Each number is 128 + 32 x the weight over its row's rms, rounded and kept within 0 to 255. Layers, rows and columns count from 0. Numbers have three digits each. The size before them is the row's rms in percent of the matrix's.

# v: layer 6 attention value, 768x768, rms 0.0594, rows 439-447, columns 192-287
# o: layer 6 attention output (transposed), 768x768, rms 0.0484, rows 439-447, columns 192-287
# q: layer 6 attention query, 768x768, rms 0.0573, rows 448-507, columns 192-287
# k: layer 6 attention key, 768x768, rms 0.057, rows 448-507, columns 192-287
v439 104:143127139158162150113113115070155124109089111156129112152102202187134136135128103168148151202104133080095086140188170102070131138070153122108143103094143086187189130210130162142172099089112110161142112132147149155132126157158163095139161112095114145109111167108192106146149122080147111170
o439 108:100140144130083081130161120112165081126143152114113123109141141150120121175129122172133126147077130072118136140195150123131145130106124162162103121160148128168119146121162138198111158150091128108136069141164145145128114151163126093073142111061096112146166121122163112070150118134132106180
v440 104:101142189112104110090160158116123142154121114170118096089156175123145128113115151106125059111145113138104113119130145117191133117134109144145112155154096113168113062159133182119131157141120168145063151105054141135160126100158125085104151130129110098057131138116136104113064136097176132135
o440 099:136122173151000149144098165142086125180073097117059092131183147167116129075116115119121116167192124109135135143127133145143177071131110151140153191132119132125125102192139092110173148112174133120130116133144143162133120109144127086138147140146122140107111118165090113163086156148076181134
v441 104:125120091087101096158114070096135143131111176137125146125111088154147123161193153129163158121176127106198094120129127092124118128126090136160164108127116125176126095139146175115114112123063079163147157103168093096124090098156137114068117042155145087144139186138139168153133109104149187152
o441 113:136119151129171090156145150142090123126098173134104175151102166096135151158128105131173188111145179143123105122184143106144168134182129119115124122114101137139107140119123145110120149149106133180113119149224161110161093156107147145105146141136114146077159174086148141121142140108097180155
v442 107:134129137134040086153057139111173133110143166131071165153155075147171130120041135057134143180149122168098139109120105098186089202099103101092157127156156132118121133091068178151113178081072146089143141141109135163169151114135087128141118088068125068137170151122101117110085174125148126110
o442 110:141150116177142146107122133140105127123192150093089084152170062192128135180103153132096153193104091170169087162074106118177101136125163105148113113122156065104097148065099163103122120087129135141094112211101171080136155180129131181164112109056140116123129117153070135108111111119171140059
v443 102:140138055093135180149190105132115126093079130142178081132146149124181110138178077120073079145171159114168144170153121087147121168079121104156118131112137168155193140169104137118184165129117115137161080182035170172126129092096111085134179083109140127125089121146165139035147143114108109108
o443 099:170178153122157157167156127089150130087099096121178183135096125143091059130162111147081112126170094141124125101142109103152098088091123127173089137098071165108147072072073171097131167141132103132141114147075136172138161098176110145145166127062099114177107170127146161122132074074062056093
v444 102:175042137111075084131082170166127081115108089131043071111105204117127096087173153172112129121150068120085062082149199131128128126141112162126094155118115132075195127140110157095150139154111218160159155125133132082141122203129189143117184149126126167138154149140125161123107130117152132084
o444 106:140072137105054058143044145113153176083161108161132054139121148118123147128133128186131149081151116090082141106145203141123167061095157057101077118124113179140151141177093092111111160121093097105129111150152124107134152182155175117103156121160160129153158128111111131155092111150159110153
v445 104:176107125164118129090090081150137097120114135142119140146164125100128106125109103062126154163075198099166134114129098187149101126130120080176133117135140110116178153155143121076147199137150143093109157158172175164058109106093161163183076122113159152126180129159102107158189164150121156075
o445 101:153188124128126159154121057158134133133082117132088098126126072118101152052150090105124191136092114128162141120098127126110093152123113163197097071158150140061140155155101153148126137129087131112117133181062189143084131118087225124163111122055143149121155120134086147184120148163146152128
v446 107:154138143176148116121132121113117050118163130083059091113102131129134101055137097132101169098121208104112108112128077141167183114147116158154099162085142073142142086096067159096088054105138125182105131138112181133150117111087093095137112119168134124156118146072112140103087164120101148163
o446 110:162113117116112046126143101128088072059074197086094165085152079117193106060101128151151127113098146101141119164120103118107114092169127153162095201095165065167134058137137151100118105147137093162133129139113111102170100153117139155114161109125144121139074057148124151157122134123092109173
v447 104:161149166173080123117176116151087092124118177140193096159160157092125119115143133145164125137149127107102153155106125155126064157099116145185134151109105120136188102134067109114141158061106120106064132164179159116084161121173140180193201141126116150123161146096173125158076148091171111139
o447 106:099164158138115160123153134119106140110131153136120085186186121094113144107188112095123145102142146133131160134106141154134083142098139117145152187139118160162181136157080111060120156113057116076070139062180115137098170143144119195159188137142104170132129110020149136180080158130114161128
q448 075:115079146166069157097124157117094203116106148128118122129101137166122168141070145129133140141125091125159145126060059121131126164137124158132150128147146111130115147141157155105117153058196102140132129147089132112100111140137120175122069140111185137098180083128121152151091067142197082179
k448 097:182129133094102114138127090159129148063101172118109140149151068066112125118062196132192117172080124072107133104192043144183121089100125109038109153228130135115123091118145087158156090147141126172106153101099113123134118095144161106062137161089125135129124151117143061133133170169117185078
q449 074:174132151155113149115083148113110134113120145133135121148145105090145138221124100158157087084140064146105172153115083132119102195159131182122133108170112139211158129118143176090131160090170117148176138127143141033065112121178153074151124110116138117129162054114104146215099115129176117112
k449 089:157136090124144124108140065176141144096136177120085146157108130126137148153073158105151120125098160069081176138148083098165135103190124081131080119155134159161136127120163077168230121156129087181145129058133150127142106050133150105066144191116112115177163162125160121157113170164102213095
q450 068:153120189122143116130127129237148182137099161123072072127140122115093106114042180095157088112097130105134081108151062093095172136146130104144092154086111152219165194109195108167083152093149091115171142147129170172089107146135159096084112128115140180112161138145134130134117191159137112127
k450 087:079161164076138157110130124171106151138154134139099099156116141137145139127149174134181138145094151149119117116144150111169092095102070117142102114149126142091061137134124140135167092195143123150101090126107074167130151097175111136094165139114158133172117102118144118112094106143126116111
q451 072:107145092140096096117083089115111151146123165142117121106126123123113136135069122136127080113121175118131170137082161107135152116187179137164082133136081119111173162098176100118099184130192060097152104134143201118115095159155162061073084134128171147076146106113076159152106121130131064106
k451 078:088093137122159148097123094158124191111129144112116102093135116105115119120158178162180133124112112164102094146179126083189145068133100101126145123106124144137077121118165167148176108153113109215162155110122104174126095101049162123087133171103121119125090095116144107115126112154122233169
q452 087:172152173089100133151116145092144130122143146129114139096101168108149124160104101193135132122200138181122132120152169044096106133105152113144090109144110153159142166097116110161146194081121107097173152147128196081137142104112120136163126148141129156095141062090109123114100160160168131180
k452 067:132114142061141129148124110028165168071050123150159053137175113090175143158081145087126174148180123138165135105136126118174137118143000084153079173130116085126088137147134098147166105160121143182103068157150157144134112122040100150132158184129115169137038178171138103096138151120117128132
q453 090:115137125184084131081140128085130113130097122125130112088170173083136106120140123094116211116163074152148159110109118120110114112191152166126123134173084110180107157069148138099161146108152134109146096144120165093134145163090088147151086157162107146169136080111130065135156154199163138129
k453 091:172143117070084154136119115116100147104101106148157164153028127116122105187169105163082185168170122120118148151130131123076129125074111104169115127216085134182119106163128097210235179103105057187065070121106154121117110097188106103121104155101140148143119109132141131137175173151119175159
q454 101:031133125081156101125132132145114122135141156133140107124106151135114128025081098126144120076048185146142107155104169144162167101155133157085102126102141125126079115110068130057094093126138157171141168149079120181118121191083164135140155100144184107084106138140078121149149134055133103127
k454 080:095157170204171103144166130144101167173180075071146139147189164158059127154135105137120065152090119233110129144110121113134199088153150091121092134114132151122193099091075158109090110099104193087195154116117102112173157146123178159159173087120114155117146120118084132113139059085131134162
q455 097:096202102147189119087146084113152160123104152132163106103113159128121123100128075097135068126083157101071121104149138195123154122138136114079137139106178103091141127156141102093111134170108111156069113139109141138141128104119116095180142146161149091145126205108104134106095151061128158070
k455 085:062112149166112119122121168076099098160161159102088143168118078121161049169124054135142166131134156146114162148085136118143153137094193154169102133063092092145151066153116116116086096101176117092208172089124139082169100187095113116161103131109079132113115050148082139118103146150113136158
q456 096:119062121061109150081125121138134187120111127075158078101113090105122120070100101144097122171081162147169159112120179131126208155139104146181132149164131074140130142048098096139135083145139147150184177138125177121096131134093106089163110192105113083087144116112094088123161058180136155057
k456 101:163122104080109125051113131106122184108140102139107089191077118111145118195130110135124141175146099100145172109079089119061088209130096117156166127145092097147097133130107118156192090127101088085075089154123088082159128165140114159143157126129091077123156085157088100103141108130122123144
q457 099:171137109162075092094130071096127191097154150144095035138123145086096168068078109096114102152186051120108198148115096133109094143064103112130117157126093066119098118101150123160138141138114132134106111169124158129067170161119150178122169187108155095127130140130123176132106154171074119007
k457 097:142067107100114128105111177125131123102110113161090088114122150150123113128122189125101120129171164103133133102164134166130133167140114147158102149195094140111128078127131040106150109118166110207112108070138189097122122118151145075034133112073088090146139133109115151137092118145145105098
q458 110:161124090121128113138143073179108138154154181108115127096112174135141158105059157078130179153096147202162120153153070137123126075128121073113053128144159108139090126138186144129119147149177111163103133083104091099136135105096115157124133122174156136164109078122148073102098095136118063179
k458 102:046122133073162128126117129165172068096104100147118165093143136067084115143177149040123162155116136111157121130104206155136135130136117108119074110074140158178155133175115101110135074179101151058135109105164141113213119151109110120141125103159147196118105150140136120109104173166086136186
q459 097:117099071132112133083144165144137129132169176152114148139154090146124158143077088127091171108083132137160139131159042107128130089142212081129179163093118196148097127154128141146154137156117112122150092119153073165184111179146083123157122097108141109136142131144103099132189147092143071102
k459 096:109123108141067093059108148149154093075132090145109173147090099122105159177164053136113085120091091129140128111128066174142143150131159180129136095129058137170101174112091120095170154133153100145143155154156153094130102070152067106125101122093088049110106118134108142147082136135137109159
q460 106:108126077126129139113121092125142129146162128141160140137089157073156134062168128116155080142145105130097126112169080097124058145107125156165081110094152028128168130081080145145083141157144166144091183091200078157112106133152100143175081162206139155145112195105078138119114076148143155144
k460 109:038146088118114130130161153137092132181098159146156121080127144123145113106169158130099125132115156155154146078074138133118144154107144144137127186063151080107088125144110150090098091103118176056132134130140121146109190138142105111143134091137130079153144169127091116122080124152147138172
q461 106:119125124116108103155117126122092147168123121135158080114095109136078099154159188120187115126090108165111134152127092117125166175107115111129156110138116151099152092110165157159162179096125116111059093100061106101130178142202144151058179119091133146096140165141088134080100171165126135163
k461 101:122099185130120149142149149142067107162170116110095110046182083125094090160085124141153109093121155142119151136155117160113158159165110066214103075075126171123158132100129156088089127167121122113141102117139055086163092153117097122129101115096146219073094150144133127139085153114151148117
q462 098:143044079137096166115185102115133126093160131123124120114148115110153097187053153143093188117124154183105092108135126162153144108136143132103154138112117120135131081137086163081116125120123149141147094187118160126110090096076138174133125126108099159136179153135122129151147143076136126113
k462 100:134108105157067102113173112100120160127135137120072150134168127136128102146118087174095158131112141140127167124078101110096174123098088133160124149143084096087141133178105131155063101122047154130147187118200189085139112140090175204142130116154126167091138064147080139136120112108154134173
q463 102:096143154115120129137105086099126172077108102122155110107139172164123124164155137129190123119193167078143120132137104108089082100147122152154118082089103131143177085098181097171120115118167119170142136154047188143076111109066156105192103142091164123130063148093076124122104149184114186111
k463 109:201112159106129101102092130107114136118136103144110096137091130116137096150122172138141098121153154101147167132141142106106168156080063138127115106081125130160154111105191118130134090125159155096153140104126210123200118103132073072163083161169152182145156179154153163133081143161130141121
q464 073:188132087151118096093137116183140127159148151126162147141092137141123157045163162135127144091033140169135040200150148145101165121167140138142135163123142130158167146091145103121126104107063156152069158107077145144129116048190113131102119116146155132137159221148148130078112154136139108107
k464 071:065126179124123123144117128172099119122168097120120148142115190163143099141068095142130129119135045131136099089168126139118130126140145059181093146098177176092108084180107169087086151107138124132129171164151095128124071124156129149153177136163083150137113030143107108131101129151158085171
q465 073:187150059134121099155116159178151145143115120143175149134126208149165161098053159112145098118125135185146104151113093096081151106146097084119118152126127116161120101088166112118125158047074134094095137113092193170128105165147165118094157118120175162136161156094169151106116088111129130194
k465 075:075104146102149167163168139149104067112116114137115085108125099119137118168166160130091087118104151164119050112155137110155100113071108106135169116109154140086115162151162110139048069121136099105139154126140098162118106100144159146146152093109147146129084108185139103112114111140164156111
q466 075:114099134086103119089071160084129147140190142145125100131133075157094159050052158131112131156072107154145128178163107162117123092184095142077137138172197173061136102116093141155115149107112163097067151141094143185124155179131119143111118102151119066112133189137124109156194124134114104083
k466 076:146104148184130135111113105058125077111153166122155117198158138150111137129078136169134123100118149176099120121140081151130120105137154099174136114086159151103094122135099202117125170111152143095121140168195156188147065134132150101097136130141092085102160065158106185159119127079103166147
q467 088:141178082133147154086092159139135086140109175173237129103153163104067146038130141081181129064113103023135078183157114166121177074151134133101075145128115106118102154051086148111117161134106192139129147122137102144103160111129120138134113104109210125131120146077119136120123151075105164126
k467 081:145147184206113118200071130162098117150154106135077087083100162229119113116152106119142112111089128151108096132177171090154103091126110094099151119089166174147095124119169144104071101079113072096106153144192161115139091111180149146079151060143179138121151134144118147124129137130132141105
q468 083:073176113148129125128109137139094048155136123149135115138159153141139143030065127103163143106048167122141146145158166132123123100158130124135008104096167155141026167083150146085097163143155155151163143138089121159094082171119120122156119103171182159103073112102086128082158147068108156140
k468 079:102093163128166165118121138181157199107167143145080133096199166132119117069092117154163103118131083181100051140133137114177124073108147086108092103100175178154147132123155138113064144126114130185162171137134068197135128081140162154103127094101150113142143136109156147124109081082109134106
q469 086:171126157139095131162142128110113141122165149149087117123110094195110176145000165147148106150132086158149139121069154070155118151135119124094164131170154156117100130128238102146124168109053071111156115114179168136114079095103144112135106130142132144123135106119118144131129151175132169054
k469 089:107166100152183110151141085111170134135164130134137129138164108100100127092114168145188096131064140146127092122163148128186096073091139092092115074111145136079132129109086112072118167110147182152149145129143135150162159110107141164069146103138161132194111099105111104088097113121141101145
q470 089:154147134102129144079132132117144145102072127137194099116123139117166112161117086106107070133091134023126133099113088148132168168124115142151184136127096112115158116174079118151121087134091103082085114117157140073153107082114108056130148193112118051140158186119158104098133107149142131088
k470 090:126151101143154143104155136108108105100079139145141134183129115126178140141178111107102118151122142159169196080157166155092147163152117201159126122127114080140092164132120092111154075120115147123107120123093147149112168142100066112161146120112120157110096117101137087116141138159124097100
q471 098:197146060102121154102135117083149135098125128132134176164145094128132109204142140087143101180255081065110103087103103168142113163129081151142210106128114113154184147139132156199139091187150132121115089139120125120151154082191090148128101127209113100131139121119162099121121144158138098133
k471 104:108141081102112124132145160067126099137048158140109112102130095126134121147127071061047163124149076133136134096106161147101150138117119200131064132134127090154101109179181088166130117112156178146111084092130170089099129057054109070118163151151105149158092144136127105128153128166134057143
q472 096:164094141078096145184144088112140139142090155129059090123098115150110146188096181179149145135158133203172144128127153136132125117088134094153147140103092127124120152161158116108157123107112136197129085110131126179054137122135145155089195153102115145125167193119081202108123086138130056129
k472 088:135091095103129138155118133145142161171066188146122155064133077106192083160153171190105149143134108162092101090180167081157165086139053182105080140145123116140076101109166124110126110117148153139115128078090115157066116076141056125147112134146155135116098131142125118141127119163120058168
q473 104:144146088148147150116160127109120098125092163151091106127134085107188108136077070119115117119144077133077133109094124145136114111136060157110099127091145122130126121131169146176181073140115093140130086120144066139129089131109149148120154134125120117133081149116114106112162142135102101161
k473 090:152173085141074141122147155162013125177147096162058117149089144083118209098136145111158174160233095166119140130122146125136060109076118124137061128167130134147088123066155161097096109134138102109089130095120113149125163113139138173141134078133122100174096132185094167104141198183117141167
q474 094:170080164099085127157192164137119079135146141138143136177117111165198124155141154087145093116097197105105097092151102141112072089076149116195068130112113100159189105206199132136091084109083132105122145153155150172146154103084136073141120136152126120130119144122172134079127140122144154135
k474 126:067152135122113158139109126164139071159143130106108132123137186121142129116197129141050155098158118114141101121150195092156150090196132103105155142084156139172083140145082138108091173149171135134149139122118073189142156129066150076127177087138157150109070116104128099141151101112088129153
q475 108:191109128167070142107116127134124182142182175127145101118148134113103138137164148110082163147101120166118123218133096139143118118103164130050115125135101080124101133102152148083022128182120054081077143108116104114111074130078089191147189121165115129200113127139138144126140145130100139105
k475 102:096166093182143124139164127138117013166117088113122152121125144161115140157210106087091130092099131172136104121176140134137112100131104108084133155099154101105110080164056093123157135169141133095165064113129051096111144165128134135146173115130143182175107190111143127125108093107102121062
q476 105:137152186133108161100125117075199086113197129145158110164148144194147127230174113162130081173123134081112085160057131128072062154095137096119141137168148133107157150080173167123113128092096111145100180098131088129224102080173129055197111140152099103143120108105153138091119121158165170155
k476 112:202081163114148099100103129090182125099224117140075106101111127114131144125091107105153183150140121156173166128174099165083101108128064104145146103146118120148120122142124152139108125143146089105099141094149175154105122156122140062099127162120075130168091121137186134118123148110142124128
q477 106:143164150096186135117138122152128114153095095123098144086117125115170149154150139091148159140090123127079100132110156121135115091079111095091117050081156146122111108151135143137107089110169107152105136105187120204071147060167171131177157100119100085121127111166159118123107081105112135158
k477 108:167168133093102151125117149090140095174151144160109143071164113127093136183069103172202181131148138139085155108128174170080088145180104157173144153171095105105191140133115131147136102101120146105137150128173131127116151134191078072169116144112089110125132095154140156131075078099093170091
q478 106:186158112162188133159128160189148184097121165144123126124194202087156114143020119103155212111204147148115075116164191065154087102151129114145079123142124130149062100194103128126104122110116126181105133141094110200117132161106172107125130065130161100143166124099138148059111109066067167111
k478 105:060120145136145148187159197242153122128147150128140190126102232113079124105157144118141083128125129159114104111153182089121107096186106108179125144157146115108111182038138119123080110075125159183181170108088111154118108158046182135204132166080132122151117195158107144066164151065069133152
q479 104:150091105073110147074160082125112136088054201112066126064146087178131125116092163094115185150169060200119074200137105114080130090102100091102152138140123140149185096106181139102150156174162178106159129128098162124107172172145124081101122172093136163167164180125147123125139090152102111087
k479 106:111107061169108131145167047118173101136090121132123128053153153159103204089119137203084137098112126156105161132084128131126089112153105113123109155110130139084066100154110141138081152166214158103109097124156151120179134205119112115079124145083121115112115057142132149142094107129159077151
q480 105:090101181078131095135132127143167076110109117132120143173092074116125144158117145105129088120127092092092091111130139192133157134138074098134152119155126091102164150134198154113125134166145135105122134138166065156158122191112117093103128149149133111151090120091130063144147156147125147128
k480 103:122116132161118125156112156183169112130084116152134102167054076016119175146055140113143169109117091144101114052038070204078176152134088169098124131147132137146143118140112105184087122096160150131115123113170105149150135137095138141088122167151122095176132170089161116111095107159086142133
q481 108:156174138121178126095108128154160089160118157128093102183152131170143127201168132093164135107083121116169157127129175069097127144159089139145172173171118130089218101143140140197181067118129109149127092126211180188079130125104099099138139121116160171132089139140061132093167161134143131109
k481 096:148183095196104090081139082118114166079109084167131099147133097167160135212144164137171094108157093181165156144137195067132134077104146100194114117160132149152102097144136135151090135110082148084078081187128137130100096080130156102105161109143114081061154103166109108092061132153121115162
q482 099:085070190115192116165105077194134092165149138097184099129114189119112093085074106124154138094043119156139153148145115134137169102129132159105150124138128197153183106072101194116109197137103124158130122118117131173137127087159140140113192163120109106129148083098096145085111109107146182173
k482 102:184107138157187085118188105162111122123115160105175178159136128097147160182112133126170139047083167170152144110149119107169123119138109117158125132165089115144090062152117128078068162130101168111126106079165153089131152142128178113082107170117106174126130167125165164142083124127174133078
q483 104:110111116087197101195154149130131161137124103122132128122133145105123129130078123054133112150160106118165115119070141163168160091146156177083113109163113129105176183137105152180173164128129144132185123137139111110125139163102104181159114103165153137122122147139123116183109120132157160174
k483 097:080086100171195096164100129167112121124142084115119143098118224118099136147175098074151138093183138168126127134129123090139145168092159167116062131177178111184136136173120142099109102046129106141156148141158054160162111178136116174088131141075160167066134137116109102145157177115107071155
q484 105:171109115095110148028116146142114133105126131109140150110196092128169121166110159113143076122195116143139100104116152173131152129158069110115085111188149132098104132135131143123159138144196122149161121124119127186151093153064097129120135138101113159124152077133132113151131089104147091151
k484 099:063141122177110135118086133175106057116151084081105132186128120112148125104076139117152104114150179166067128105166192135148129102125105137117133089160152153140114173101152119137125180167163188097117110116127103089155167096133103183106151098164161136091094127181168100140188161118117113161
q485 103:152137153069177133166144082151171147118178156126130047097129113158177100134117081154143169117129153125154161099160224071166176141121094152091096112163100145057085086117221144123098124152071109163134111174109156133143132135122158179090113080093112149126112144136162125094148087138101107157
k485 098:118161170123168151104244147138091113096106130080130109139156107072128121153103200148159082077038185063132125084172124165147200157181142194118152101103157135132144150162091159082116113104072151145156098131090121117127132121108090154134088055152160063070120105097171190118118106148095096155
q486 100:086153053083145125112128164149086096172118147075138137133145132126124116173199081082081161181142116175094095146101187139110157085168113128163048117170139118124132111156081132111091082155135165116104122130136121117197145045108115156086102103139121143100133128127138105117068111075099184166
k486 098:082152098151180119126152087097118169149125132098127106074101130090139166111130115171114106154149086113120078119099145144101160135093162116184149125139151158145166128155175137143140122111119147101129107157114129087084093159122157183074110115158130226141093127129125132144108162148114113119
q487 103:153110124135141132135144164172130164107130092095150194087165087163067122106141164151107109116135145141159102173141135134154160129124130128096145135026089121168164119173097207098164129103070181105150118116100121204164106161098105145144064124141039161055153109169125142144071125136135132170
k487 106:116128111130087120125149136120107165113087110121169096195135056210123160107192146094127076145132163098171193095097147147091202179179150178158121107109162110172212141119083123121184121121092151091088101181106145148137159147120084134155092202112093172143120116153097111171141149134103139073
q488 100:117145148135058141121187139072102076166071109134153121137093143135100135157107146165062094143111084168163125127139074152120168137151159135124207134158164159142088086154055121179149091103114143204088098126095086151118159150116135068095115120127093144126077162122104137097137199122089155114
k488 099:211151183119082117164114068097133116088132120162106130123169121135180145176119107146076168143149081114156153112162143134109104101170137159158155117137063107104182096154107134172100127105145134121145121080130114142089137152149107109102153123074123086136092129123097104144156087117121117119
q489 105:120152114102129126114114122162161152115113099104137162124110102136117152134136130131150127113089210106122080093111163043111089133160137102136166097135119128103167153232095162113173191132072115089119109108142092140114124191195150046109136096129142134125112119131100155127174115170118147085
k489 099:089146148103079138045128136071130157113105107124105140196143106118148171115130154109145158087170140092114102112172142081103094105155133151161152133080123147145210132204118111110181076117035116110139120109106057133185123214206140111148094142138139099126131112099121145090131147146113147126
q490 102:161139102154161105121145135056137152127114152102149086130088165108132107105225136128086154109100148123115102142115117125126122113157131100141130119131172159159147113164123125169113138139040097121164103148152136162149131105142174103131113188124089123116133105156153123126116084167177127125
k490 101:164129115085201154146135174104113150147059123107083090156159118120136174101179181103054116083047161087138156112110111169162150109107129157194126142092127143110068107118143168091125131144094131099148155113217082103136151187186197090170153135094114222159095061091097133146090130181101113119
q491 100:119126122201156112112139158158173123139085141130121191186122167132137133112115182128123131107159089130108113152142152137151138081113131126182116110106110127161143112171135142095138214133061121131148127173170147162087089088174139180138151142165157092137169132118139145161105140103135118142
k491 101:141173154176181104110082143144128154096139149088184165146092128098154100136060095170173180110155097204135163153091140122144095040112145105075131058114130161116192134148194147112115140108098096184124137184144173093126120044134144130131170135143115136115105160172123148126136145123152105126
q492 107:182102128159097116117121174115085125113157186115145206148114116086127174165085181139080125138168109137134162164126095061086106146210054165181183108117141165105112109100118171137127121130115162124136108109164154120139083155143107122119111149204115126106095150150098138149149047149124060134
k492 098:090089148084079095150076051081096145094120155125139139134047093094096132143131142147143064133181161131136129145075138132108145159129123175105144098161125130143143113159162135142144175109154086122097167114131154092111109098144127081123151108140077099160118107137073130149104049171126164141
q493 102:167140113141157127155129180186120104160158116119112171106127098112133118133111143142106056084104117122098172155166065176134102111191120097092072126161097149092075148157094130117120130105099122114167117133097075113117117105126136194172149117181108155129117116158134161097122153085148140059
k493 101:136156173124170131107053176140139144178119176112092104094090080140142130139090212070184176100140112150154128123227079162190166086131105162118115108121134160162130092155122170156135097159130117180119152148137107122085088101151149111104149180184098148154172070145144081125100098118153127075
q494 103:109143093187144096065171177158166123058194110117132138083121141116100104116139104104123124144110083132151132098126082140108149104098105132119155122134126136185094146071094122160130159170152158163111140164123151029139107166122108116150120161103131164134174164182122120135160202102178143112
k494 107:090128126115104093100131153093108171128126173120140113124124127099092122125114179171108094125075165133160123111165097147126159117115118136174136160170164121110085140113129142131151120137177150129000109173062105155158155132106089123045111116143162091133174119140164133156132132114109097099
q495 109:145140141156148132127154169119130098132161123126117125131107091124104133137126165094149113116121182119154156096153212090163085091093152107132136130197129109137125195148140097122173107154166190121140174115151136094212096097112119167139129116120138101124148078156162106086114123086093108024
k495 099:169119153136135108068104126165131120062179142120183163125147080173112151128067163162097111100111166094152084118161148069131151126097126093172124125137135105177109132142107074175149170141143152128087178137125146105116115127152163093119156165165092158139116147121135119172173114125092154097
q496 100:125094089114123127130097162157138072172053136093166126135121158171128144172201117164164137133128122125171110177135089099099148143145170101153205155146086122113117151104173123177135135113090144176173120110103062140165111208137163120101138158038175148117135111138131118121135107171144113144
k496 118:134085141179127148120107194145102137082148159139118086116090109118120134080051163192169111122087127131099148159157096097136157109104177109121186156134124146144103083077148110175113117091104076151075117116146117149083095123130117106101103128070080123130146125156179099156118125149118178117
q497 103:087147123138146170132143133139136049142127173117091119133147213140145156072095084172172209095145082141182118140107151089173146156116091136137106087130088138145093052091138134093110122144132178151205128113052132179047198122093153079150096145131180138128101121150121127137151118115101144166
k497 103:106112145129143118174106169154122092143147154131082114117186163125140117084106093121088162116160186122107168144131170126159149113159146086173116088070163237136143113148162085083124102128134123143132126092131109184044095114078145127113125146148157188100142088152099144150114106125097218118
q498 100:161114078161079185110100097144126119123129124124072048182125060138162094109098135168160130148131154157130148138149079109127080157153131111110073117157167143107064150062138087097134116137174112180123118141120089094159163093067083112140220127082084123147131122129148089100207118185155098155
k498 102:088125097148129118160164098143140088165110144085094173127184117108152151126166131110173097112138118150110077167149043103186100182155133109141133144156154095146113163136178185066121179176168118133159166142109138126157125119116129115148137113115172138094113144126152179118196108147138114155
q499 102:054127125119085171153108102180081128145131095086178135076149109084130121164137161166110108120110093154149049055114153101159174144083098130147191138124119143130147127158061111103074089095105166133177133111156125164030082119132140085124122162100181151140138101144085155128118044162105149140
k499 101:113193141122090167209102085115137139151144098144150120081183125151149141153129224171070096120128082153130001147146201044126159089130154123039130156119110141091105107108107158117127148166144090135105122078135110169058117150167162097109098103089143146117105113185157143122140146141112090142
q500 102:096144090186138127134199137104122141103098140099130114202149161080152100092208153187154166106138171148064104135097158084164129179094105124140141118110155139119136112091108076168126104144142187170122109118063139122157151180107129114137097159088126122129131142122151096150148063142093058104
k500 105:117140099185140131188134124169093078138142102088119132125152148092163111104120131147084127185100164138058071182150172136156064145101166089110077157118106140120104141075089122133122123142108146150139096164045119158067108160059107159162109075133162167124097140149162110141149098184133142148
q501 104:089106134140118130128107173123116128156102130079142180182128111155118094118130132165146187095158094074116121122131114181115087153145044087159154096150124141135088144096057121103128192100118146137090099152178141094129069091117135132130143124112128157089163093144086102136078161137060191137
k501 103:156137092155110172114112154143129098170107121089115142088166113107186154149127083192108116154105148107117095140068117142153051071164172090113128111124116159094069107145106130151085118152135158139193156155164120185115077133163135150143162154123198132084097101163093177126134080106121114045
q502 103:204119124102112110096124176169142107133126116138123135103127161113080129179040123137137103152143083162138103156133035098095155130120097115142204125083117120109123103088156144145141189132143106140139138114192077102150153174168100102091131104130135153124155132148167117128120124106135144112
k502 097:076103110181175087101125103141118181085120135141161146075116150100083145133109133130112130145080121117163171137118092191117118170091095093111146148124103104146049130166153103103141116072091105138049120110140109084150074188118107143132132124128166052171124132189174167150070157163156081108
q503 102:177152078203132151110128087181083124134124186137106125174155176148091111111109103047175112120087152081125056176168070120141101132123170092153077130113156164144155119094092179121146199114162141109083158079104052165132117065151143100123138097090162128104123090088167175125161098045175154041
k503 098:139148127102153155128117099145095099107054152123112133165161187105117135102166169096116134122193116117162073068127083123097130140086103110159103144089121157172142097150101131165134135135138117065064190082098099158119148122111121077127198077202088156119079142146156132143134213140119185114
q504 102:178122148098105139125121109158123147096129160128178157149129108104097123173174099103143083091120134129162112097077127108127140172123063145160143189100153137156142177167162120134237172152109095142089060131073153079083125103140121145157098132122154180130117159109125147135074142088141088087
k504 099:120086137163090176182138085071125136145130113140149091105164160153116108165170144117152104120185078162140096148109093107172138059152057152140145122182143161138041186111111071143101166162113077098110089117112107112136158115173077149099154108124105088151113127137142137168131126091165103102
q505 098:135157110118109150091139076131096088100180154097118126132099128152116130104120176106145102130119184176129118200184073153104098109116085129044137142170093135090102091109106130185110103103077091144093140107072073201068105196061117070133093115158120092142105122113142089152181180127188220103
k505 103:072138061112118183124169103154122108140112082107124163184126158160156141157145109099095122146079168123166161130078107202121104120148102171170091150122135148089101104143108150129059105054128072068141133118110103150113114150115105193103134115102115125141057124146134142124152099084113130157
q506 100:106099137153108151145149163130123161107092149122091131059179126136167145064149039148138137144062102170104113093102118181172089131085205124152104150067106132143127124114071118129145156144123132152136138111090142129105161115068131147203126111152114145071179186127148106120134176165133124102
k506 098:128143096082106100106115128154112156109108164111123103081147150171122119065127128058102075133060138147098076123150155143142083171103207147131134171111190173077049134147125119140143163116143138130122125104082142103074136186093137106146064111119180168145138131094137121055167190131107081176
q507 106:089097120092154101131080160041140149128162155141092129189102133158119120008097101240173067082155240091129096158122111148071217147167113127117161122098131132135178118023181120093146168104145137120144172126118115101132091133115151094110145125156093103125170105085118121124112111175180136149
k507 107:128117146119102119131184142055164170069071155139113077157146105109134155105134135123156085156140113100080093089129095154142151123142084117083140111169126099116147150139161067111077123095150139029120153120113136040129122104139163088110145156137129067112142117093142133104095132172205124094